config.toml
norm_eps = 1e-05
optimizer = "soap_variant"
beta1 = 0.95
max_grad_norm = 1.0
batch_tokens = 32768
Each number is 200 + 40 x the weight over its row's rms, rounded and kept within 0 to 999. Layers, rows and columns count from 0. The size before them is the row's rms in percent of the matrix's.

# layer 9 attention key, 128x128, rms 0.204, rows 66-78, columns 0-127
090,274,182,210,238,167,262,177,272,205,295,190,183,169,164,192,178,214,163,198,173,231,234,116,214,149,267,147,134,215,169,140,251,212,190,168,156,250,250,186,155,180,208,228,224,231,202,243,217,205,208,258,215,252,214,201,198,176,194,191,219,147,247,166,175,201,237,231,208,190,184,204,143,149,200,203,189,272,224,118,168,314,232,237,232,180,218,234,237,221,267,185,187,114,248,180,162,184,216,117,210,155,272,204,179,145,219,211,179,200,275,148,216,247,164,161,234,254,241,160,170,240,135,148,210,171,207,186,247
098,204,207,166,197,172,247,193,180,202,283,189,244,200,140,190,212,138,150,195,125,223,176,176,205,231,201,163,244,84,175,157,175,220,144,197,225,173,193,233,254,195,217,163,180,184,210,175,146,169,240,209,239,233,178,191,234,199,158,232,143,204,182,214,159,178,125,99,310,243,217,192,187,209,156,211,215,269,209,173,184,237,200,223,215,261,176,148,214,167,213,195,238,218,209,212,155,283,180,219,131,288,321,198,240,242,209,295,186,175,238,122,215,199,168,205,217,208,187,183,152,215,202,147,167,155,253,200,183
084,197,202,177,151,150,207,128,244,259,168,187,202,185,186,232,296,226,187,204,232,165,219,191,237,144,205,184,164,196,215,240,144,215,286,217,195,336,185,173,216,220,174,237,230,129,180,211,190,188,183,193,195,173,185,223,177,177,268,233,257,185,180,190,198,200,119,198,237,193,184,178,185,191,273,209,208,229,123,130,231,180,160,195,188,234,231,158,200,166,202,145,187,216,237,176,229,220,64,248,115,171,181,173,225,255,274,149,188,185,169,249,252,217,189,203,132,196,227,154,104,188,252,220,186,192,253,192,218
084,280,111,228,232,199,251,179,210,268,237,203,227,228,183,146,198,274,165,193,219,204,251,177,168,167,261,196,123,133,227,186,220,224,113,245,167,241,196,160,162,173,161,173,185,301,177,243,229,205,164,173,255,245,170,185,121,172,191,205,174,143,178,220,200,154,217,194,190,256,197,197,184,299,151,166,182,168,254,192,195,219,231,247,232,198,293,171,158,145,254,290,205,199,224,224,183,221,161,207,274,214,260,229,199,230,225,213,240,217,169,209,227,184,179,271,193,170,193,231,196,156,140,203,223,190,175,162,274
097,206,179,204,168,211,287,227,183,216,177,189,223,202,177,195,234,246,164,212,229,190,198,123,223,190,195,190,212,160,202,150,208,211,143,176,170,231,199,255,232,173,199,122,197,223,254,165,223,226,174,127,260,167,207,187,189,233,212,211,183,190,228,217,225,162,181,200,237,111,220,122,235,233,206,295,234,209,216,176,118,190,163,191,267,280,210,160,160,171,148,202,199,292,206,198,179,224,154,168,223,184,209,151,247,217,243,193,151,226,201,164,108,154,201,240,321,225,178,253,240,170,124,117,181,236,125,169,261
098,202,266,218,233,214,173,216,225,209,182,239,244,210,190,218,190,198,177,178,239,260,200,285,183,256,217,175,193,175,216,254,183,242,160,169,244,174,145,226,211,217,230,190,179,179,157,189,175,189,154,152,172,196,203,221,208,144,187,271,160,219,197,186,122,317,160,138,157,265,237,166,329,287,175,159,138,204,202,192,227,140,272,139,178,213,224,182,179,182,112,201,155,176,188,210,165,205,163,225,268,256,209,212,285,249,223,183,203,151,142,229,260,213,249,256,152,173,237,208,201,197,258,186,199,149,216,187,195
100,219,199,208,213,218,243,181,270,194,249,161,243,200,157,195,149,144,164,220,193,232,174,106,134,159,256,178,157,219,315,209,248,238,177,124,187,165,248,194,157,179,184,225,121,263,213,196,229,166,192,263,161,183,193,158,176,240,150,150,206,152,165,241,201,171,189,243,247,164,157,122,220,275,158,255,208,213,264,173,165,237,195,246,198,240,222,210,156,204,228,249,198,236,195,195,166,252,101,209,215,160,230,160,232,175,237,156,137,224,251,181,200,164,211,170,119,247,139,219,203,191,173,141,221,202,159,184,233
096,223,212,266,158,229,195,275,200,207,235,223,145,189,257,181,216,222,207,183,175,213,182,233,170,268,221,171,234,222,183,189,189,208,210,141,181,165,188,189,183,217,227,196,251,207,179,181,253,244,180,242,234,223,292,162,228,205,182,172,175,232,311,150,145,216,243,180,236,218,205,271,143,220,228,210,141,236,162,175,198,256,230,204,235,83,183,245,239,226,174,138,200,160,176,158,230,91,248,161,166,221,232,209,182,232,116,206,159,180,168,186,135,223,231,231,290,184,284,231,210,220,137,140,166,194,168,259,183
088,183,204,203,181,175,263,199,155,207,124,156,181,174,186,227,183,232,238,252,299,169,255,201,204,164,183,194,205,216,167,182,242,198,206,210,168,260,165,171,169,193,227,177,213,256,259,208,234,167,176,206,242,201,197,208,152,201,229,214,223,216,203,136,244,170,167,214,202,214,155,191,156,198,278,109,168,272,177,243,175,159,124,196,238,229,234,194,180,217,202,233,182,260,224,176,32,210,231,158,266,215,266,177,241,125,223,196,260,230,169,205,199,148,229,233,168,168,167,212,223,178,188,165,279,230,92,157,214
088,215,262,235,143,190,222,217,268,92,198,199,152,129,171,219,186,209,229,225,213,268,224,201,247,189,186,180,217,171,173,140,230,187,213,135,160,138,127,264,164,240,192,204,218,179,205,201,193,173,205,139,223,184,218,197,212,166,166,216,154,238,210,160,210,238,198,264,225,116,187,218,142,193,189,209,151,218,197,167,255,249,209,206,222,280,116,244,208,261,155,156,170,121,235,99,118,139,225,207,195,155,208,138,157,159,260,233,189,194,206,228,173,197,223,206,252,151,184,219,205,253,214,169,270,156,239,249,202
097,191,182,171,272,201,179,177,208,236,185,192,245,208,193,260,200,231,220,191,222,133,185,166,208,225,167,179,214,189,191,123,250,176,232,215,180,129,236,143,192,238,208,214,246,121,219,187,199,178,221,302,215,217,238,206,298,160,198,192,272,241,246,218,178,244,231,193,204,161,171,223,188,98,229,163,175,235,135,291,193,273,188,173,313,156,214,177,184,161,203,192,184,164,225,168,195,250,268,186,225,174,227,206,168,178,209,156,209,161,224,210,270,236,178,217,206,272,215,243,206,222,335,148,213,220,219,228,242
096,181,227,142,167,155,249,217,210,211,177,223,189,161,206,231,190,145,198,276,219,116,221,167,242,183,232,187,187,258,243,156,196,147,266,242,138,184,171,226,239,237,213,172,197,199,181,231,227,207,153,204,173,248,194,175,215,178,163,159,242,246,258,173,199,196,181,214,162,256,228,129,276,229,257,162,215,179,221,220,194,127,237,123,157,215,242,249,194,167,191,168,128,218,200,193,172,230,249,157,198,195,253,104,268,199,296,254,212,103,258,268,157,132,197,153,192,192,216,164,200,244,257,166,208,146,203,163,179
097,246,246,153,166,156,185,199,216,143,199,245,226,187,138,157,228,195,215,156,143,148,156,209,208,210,175,207,245,202,235,216,189,199,152,163,217,118,198,288,216,233,171,239,210,170,119,174,179,232,194,134,197,167,108,207,251,225,198,234,203,237,166,210,182,186,136,192,212,190,170,195,286,229,152,238,145,148,201,212,237,181,233,185,159,294,190,223,212,222,207,140,195,180,153,195,206,293,235,193,170,241,192,227,241,315,256,261,227,233,192,239,181,181,209,205,99,206,182,154,126,178,252,193,185,137,165,216,141
# layer 9 attention query, 128x128, rms 0.201, rows 67-79, columns 0-127
096,211,183,183,130,157,314,118,178,140,136,91,187,230,207,211,218,173,191,203,205,195,191,233,197,228,159,145,210,143,213,224,186,223,150,156,221,213,228,213,225,190,281,158,184,179,226,222,159,179,170,299,210,198,257,178,199,220,199,204,168,198,202,222,203,192,131,123,173,221,269,231,209,175,253,310,164,302,161,173,210,185,216,219,182,202,145,223,226,131,159,216,244,162,193,252,199,268,218,203,159,240,219,166,159,258,207,221,222,143,181,214,206,137,197,187,142,209,265,265,126,211,190,183,209,200,211,227,190
081,231,174,221,243,235,249,173,187,162,277,202,218,177,229,255,157,118,132,196,216,201,221,236,155,179,229,182,235,117,231,271,170,198,196,161,146,250,118,200,152,237,227,195,118,211,261,210,195,221,209,124,177,165,272,238,173,162,116,174,278,150,164,155,193,190,128,190,235,230,211,203,161,239,277,212,239,145,204,218,164,158,125,242,182,180,182,194,275,169,186,200,168,217,215,200,197,281,257,161,169,149,183,164,174,189,230,221,185,245,125,203,185,274,176,206,238,219,242,148,198,178,250,205,201,194,215,168,180
081,240,255,224,242,184,152,170,246,211,363,158,294,193,211,142,167,152,219,184,136,191,277,190,176,216,226,190,189,142,228,206,213,211,177,171,170,241,217,206,182,190,168,224,177,201,220,260,154,196,244,221,172,201,239,190,226,175,227,191,241,189,223,219,245,262,242,218,274,147,174,135,237,186,139,165,146,172,218,193,250,207,120,149,140,204,174,146,172,192,208,188,150,136,201,228,177,191,211,192,295,200,172,238,284,194,229,222,211,236,178,220,253,262,125,198,266,188,193,198,193,228,191,265,146,217,244,189,203
099,203,212,216,174,145,317,161,241,221,241,195,208,235,258,172,253,201,243,289,180,129,193,224,177,263,206,204,141,193,262,280,181,205,248,250,251,198,207,252,212,234,209,182,199,204,230,146,180,253,173,231,232,145,202,185,213,176,233,227,180,135,182,202,244,196,164,226,280,184,244,175,186,146,190,278,246,149,123,169,193,235,167,213,133,164,207,218,227,159,197,244,196,216,232,191,130,231,130,177,180,175,229,170,195,212,223,178,230,223,180,174,65,161,190,132,215,237,235,270,220,180,195,160,180,173,187,161,252
097,203,274,203,226,214,153,245,179,217,220,182,198,137,201,275,159,180,185,165,239,259,243,158,233,279,144,137,197,183,225,183,185,182,211,236,208,250,214,154,217,137,183,186,202,187,226,186,206,191,242,189,215,136,210,163,324,165,250,250,191,214,306,170,238,176,264,218,187,213,186,201,269,216,196,123,171,218,164,216,212,180,253,85,179,165,161,189,231,174,176,160,198,140,169,142,228,186,225,220,264,226,210,198,207,273,221,199,177,110,96,212,219,187,188,253,216,177,167,241,186,209,200,182,179,170,202,113,222
098,251,193,198,207,242,236,133,207,234,205,234,240,186,208,240,182,227,103,203,160,166,142,163,195,165,220,161,192,192,240,162,152,238,228,224,168,141,299,226,167,242,201,155,271,106,177,155,265,168,226,189,245,236,182,219,202,163,123,200,151,206,210,256,205,170,289,203,255,168,198,247,226,232,143,201,287,241,167,180,210,174,252,258,224,114,245,223,204,235,239,260,86,244,146,168,177,141,202,216,195,175,227,168,188,216,224,130,197,187,198,163,168,165,182,178,149,182,235,145,217,235,202,190,201,186,184,207,195
091,194,294,201,187,192,220,278,240,203,151,178,192,233,212,169,219,137,243,129,165,214,138,181,142,202,200,248,190,264,168,179,238,253,235,181,246,185,166,175,115,249,152,174,187,277,220,186,164,234,176,255,188,167,239,171,197,267,205,231,152,226,220,213,203,195,186,234,184,214,215,222,192,230,202,215,204,262,238,163,191,186,149,197,146,225,170,242,167,178,255,176,246,182,275,224,239,168,169,172,202,214,221,283,211,102,189,226,185,225,245,202,155,263,227,170,194,183,344,303,167,176,234,153,223,220,191,241,228
091,142,202,171,177,160,193,170,209,180,248,200,208,243,209,227,230,203,233,236,219,117,254,143,236,187,135,228,213,251,206,219,186,166,211,223,197,260,105,146,141,247,235,170,179,242,190,253,256,174,192,160,203,187,194,235,204,130,216,213,207,206,204,227,227,237,180,179,205,165,172,159,150,155,149,187,222,143,208,196,147,238,144,165,209,178,230,269,242,174,167,287,186,154,252,191,194,220,139,177,278,232,191,117,179,142,248,192,335,223,153,206,166,252,218,236,248,184,130,170,189,131,254,222,243,231,195,152,198
095,226,198,180,205,205,188,275,207,169,218,229,199,97,214,249,248,203,149,143,230,315,94,117,188,224,109,198,244,177,177,170,253,176,190,169,150,232,271,234,175,198,244,166,172,229,238,172,199,207,172,137,263,192,169,195,221,210,249,249,142,162,243,171,237,174,271,174,192,156,183,223,180,190,170,192,173,225,172,152,257,260,176,231,176,278,152,206,189,213,186,189,212,176,212,135,259,143,193,249,152,232,181,132,189,179,148,284,192,197,202,194,141,191,238,144,222,201,234,185,154,229,179,180,191,193,161,244,195
100,161,166,151,194,190,241,229,184,188,149,199,168,224,186,233,138,261,175,224,169,175,249,241,180,181,244,206,168,245,180,165,177,106,153,300,154,197,178,175,147,178,154,200,266,237,193,204,237,174,153,270,188,189,242,175,208,139,176,119,201,177,176,222,196,230,184,225,127,258,213,189,177,166,218,229,244,172,149,287,245,222,165,180,229,208,211,226,198,131,223,178,282,229,215,183,172,257,244,190,268,259,193,198,139,171,189,169,179,187,245,273,248,178,212,187,202,249,239,229,193,219,249,145,254,302,120,195,240
090,173,199,216,167,196,214,267,183,121,214,245,209,246,202,187,186,268,176,236,169,179,170,175,274,161,236,188,171,251,209,175,193,126,210,213,195,196,148,216,237,196,147,228,216,171,229,238,188,186,225,226,148,124,125,193,228,198,162,164,255,238,213,143,174,214,147,199,174,192,291,158,286,226,198,130,230,194,219,212,249,128,195,172,124,241,211,290,172,149,189,208,164,173,187,149,160,199,252,162,202,158,226,87,208,212,253,228,166,180,200,271,127,170,282,221,216,276,169,162,220,163,223,207,244,178,226,189,212
100,273,192,139,203,159,207,220,183,126,188,169,259,222,213,203,178,170,173,211,199,266,166,205,244,232,135,200,271,147,195,227,224,176,137,169,167,147,173,240,235,139,205,228,236,196,222,175,164,232,215,176,201,153,133,230,292,191,221,159,165,210,201,206,168,198,190,215,223,184,182,250,257,231,136,225,201,172,209,162,241,235,206,144,142,250,213,242,290,188,184,160,161,211,163,183,278,192,261,213,147,184,177,168,228,348,214,184,132,284,203,228,211,172,146,246,119,202,210,223,139,216,185,228,202,156,219,218,232
089,250,223,169,230,196,211,216,164,224,111,213,155,224,214,238,197,215,131,207,194,136,202,259,277,162,241,182,251,111,135,222,233,185,190,195,155,160,102,206,160,244,257,141,187,180,264,227,175,163,227,123,249,250,211,265,177,236,183,194,241,224,216,117,189,152,196,212,140,230,163,208,209,193,215,242,186,237,206,237,190,153,211,234,208,262,209,275,219,216,228,201,249,244,105,255,174,187,188,236,185,183,168,175,212,250,202,217,203,186,204,212,189,134,256,255,122,135,212,116,218,174,206,179,175,197,254,249,194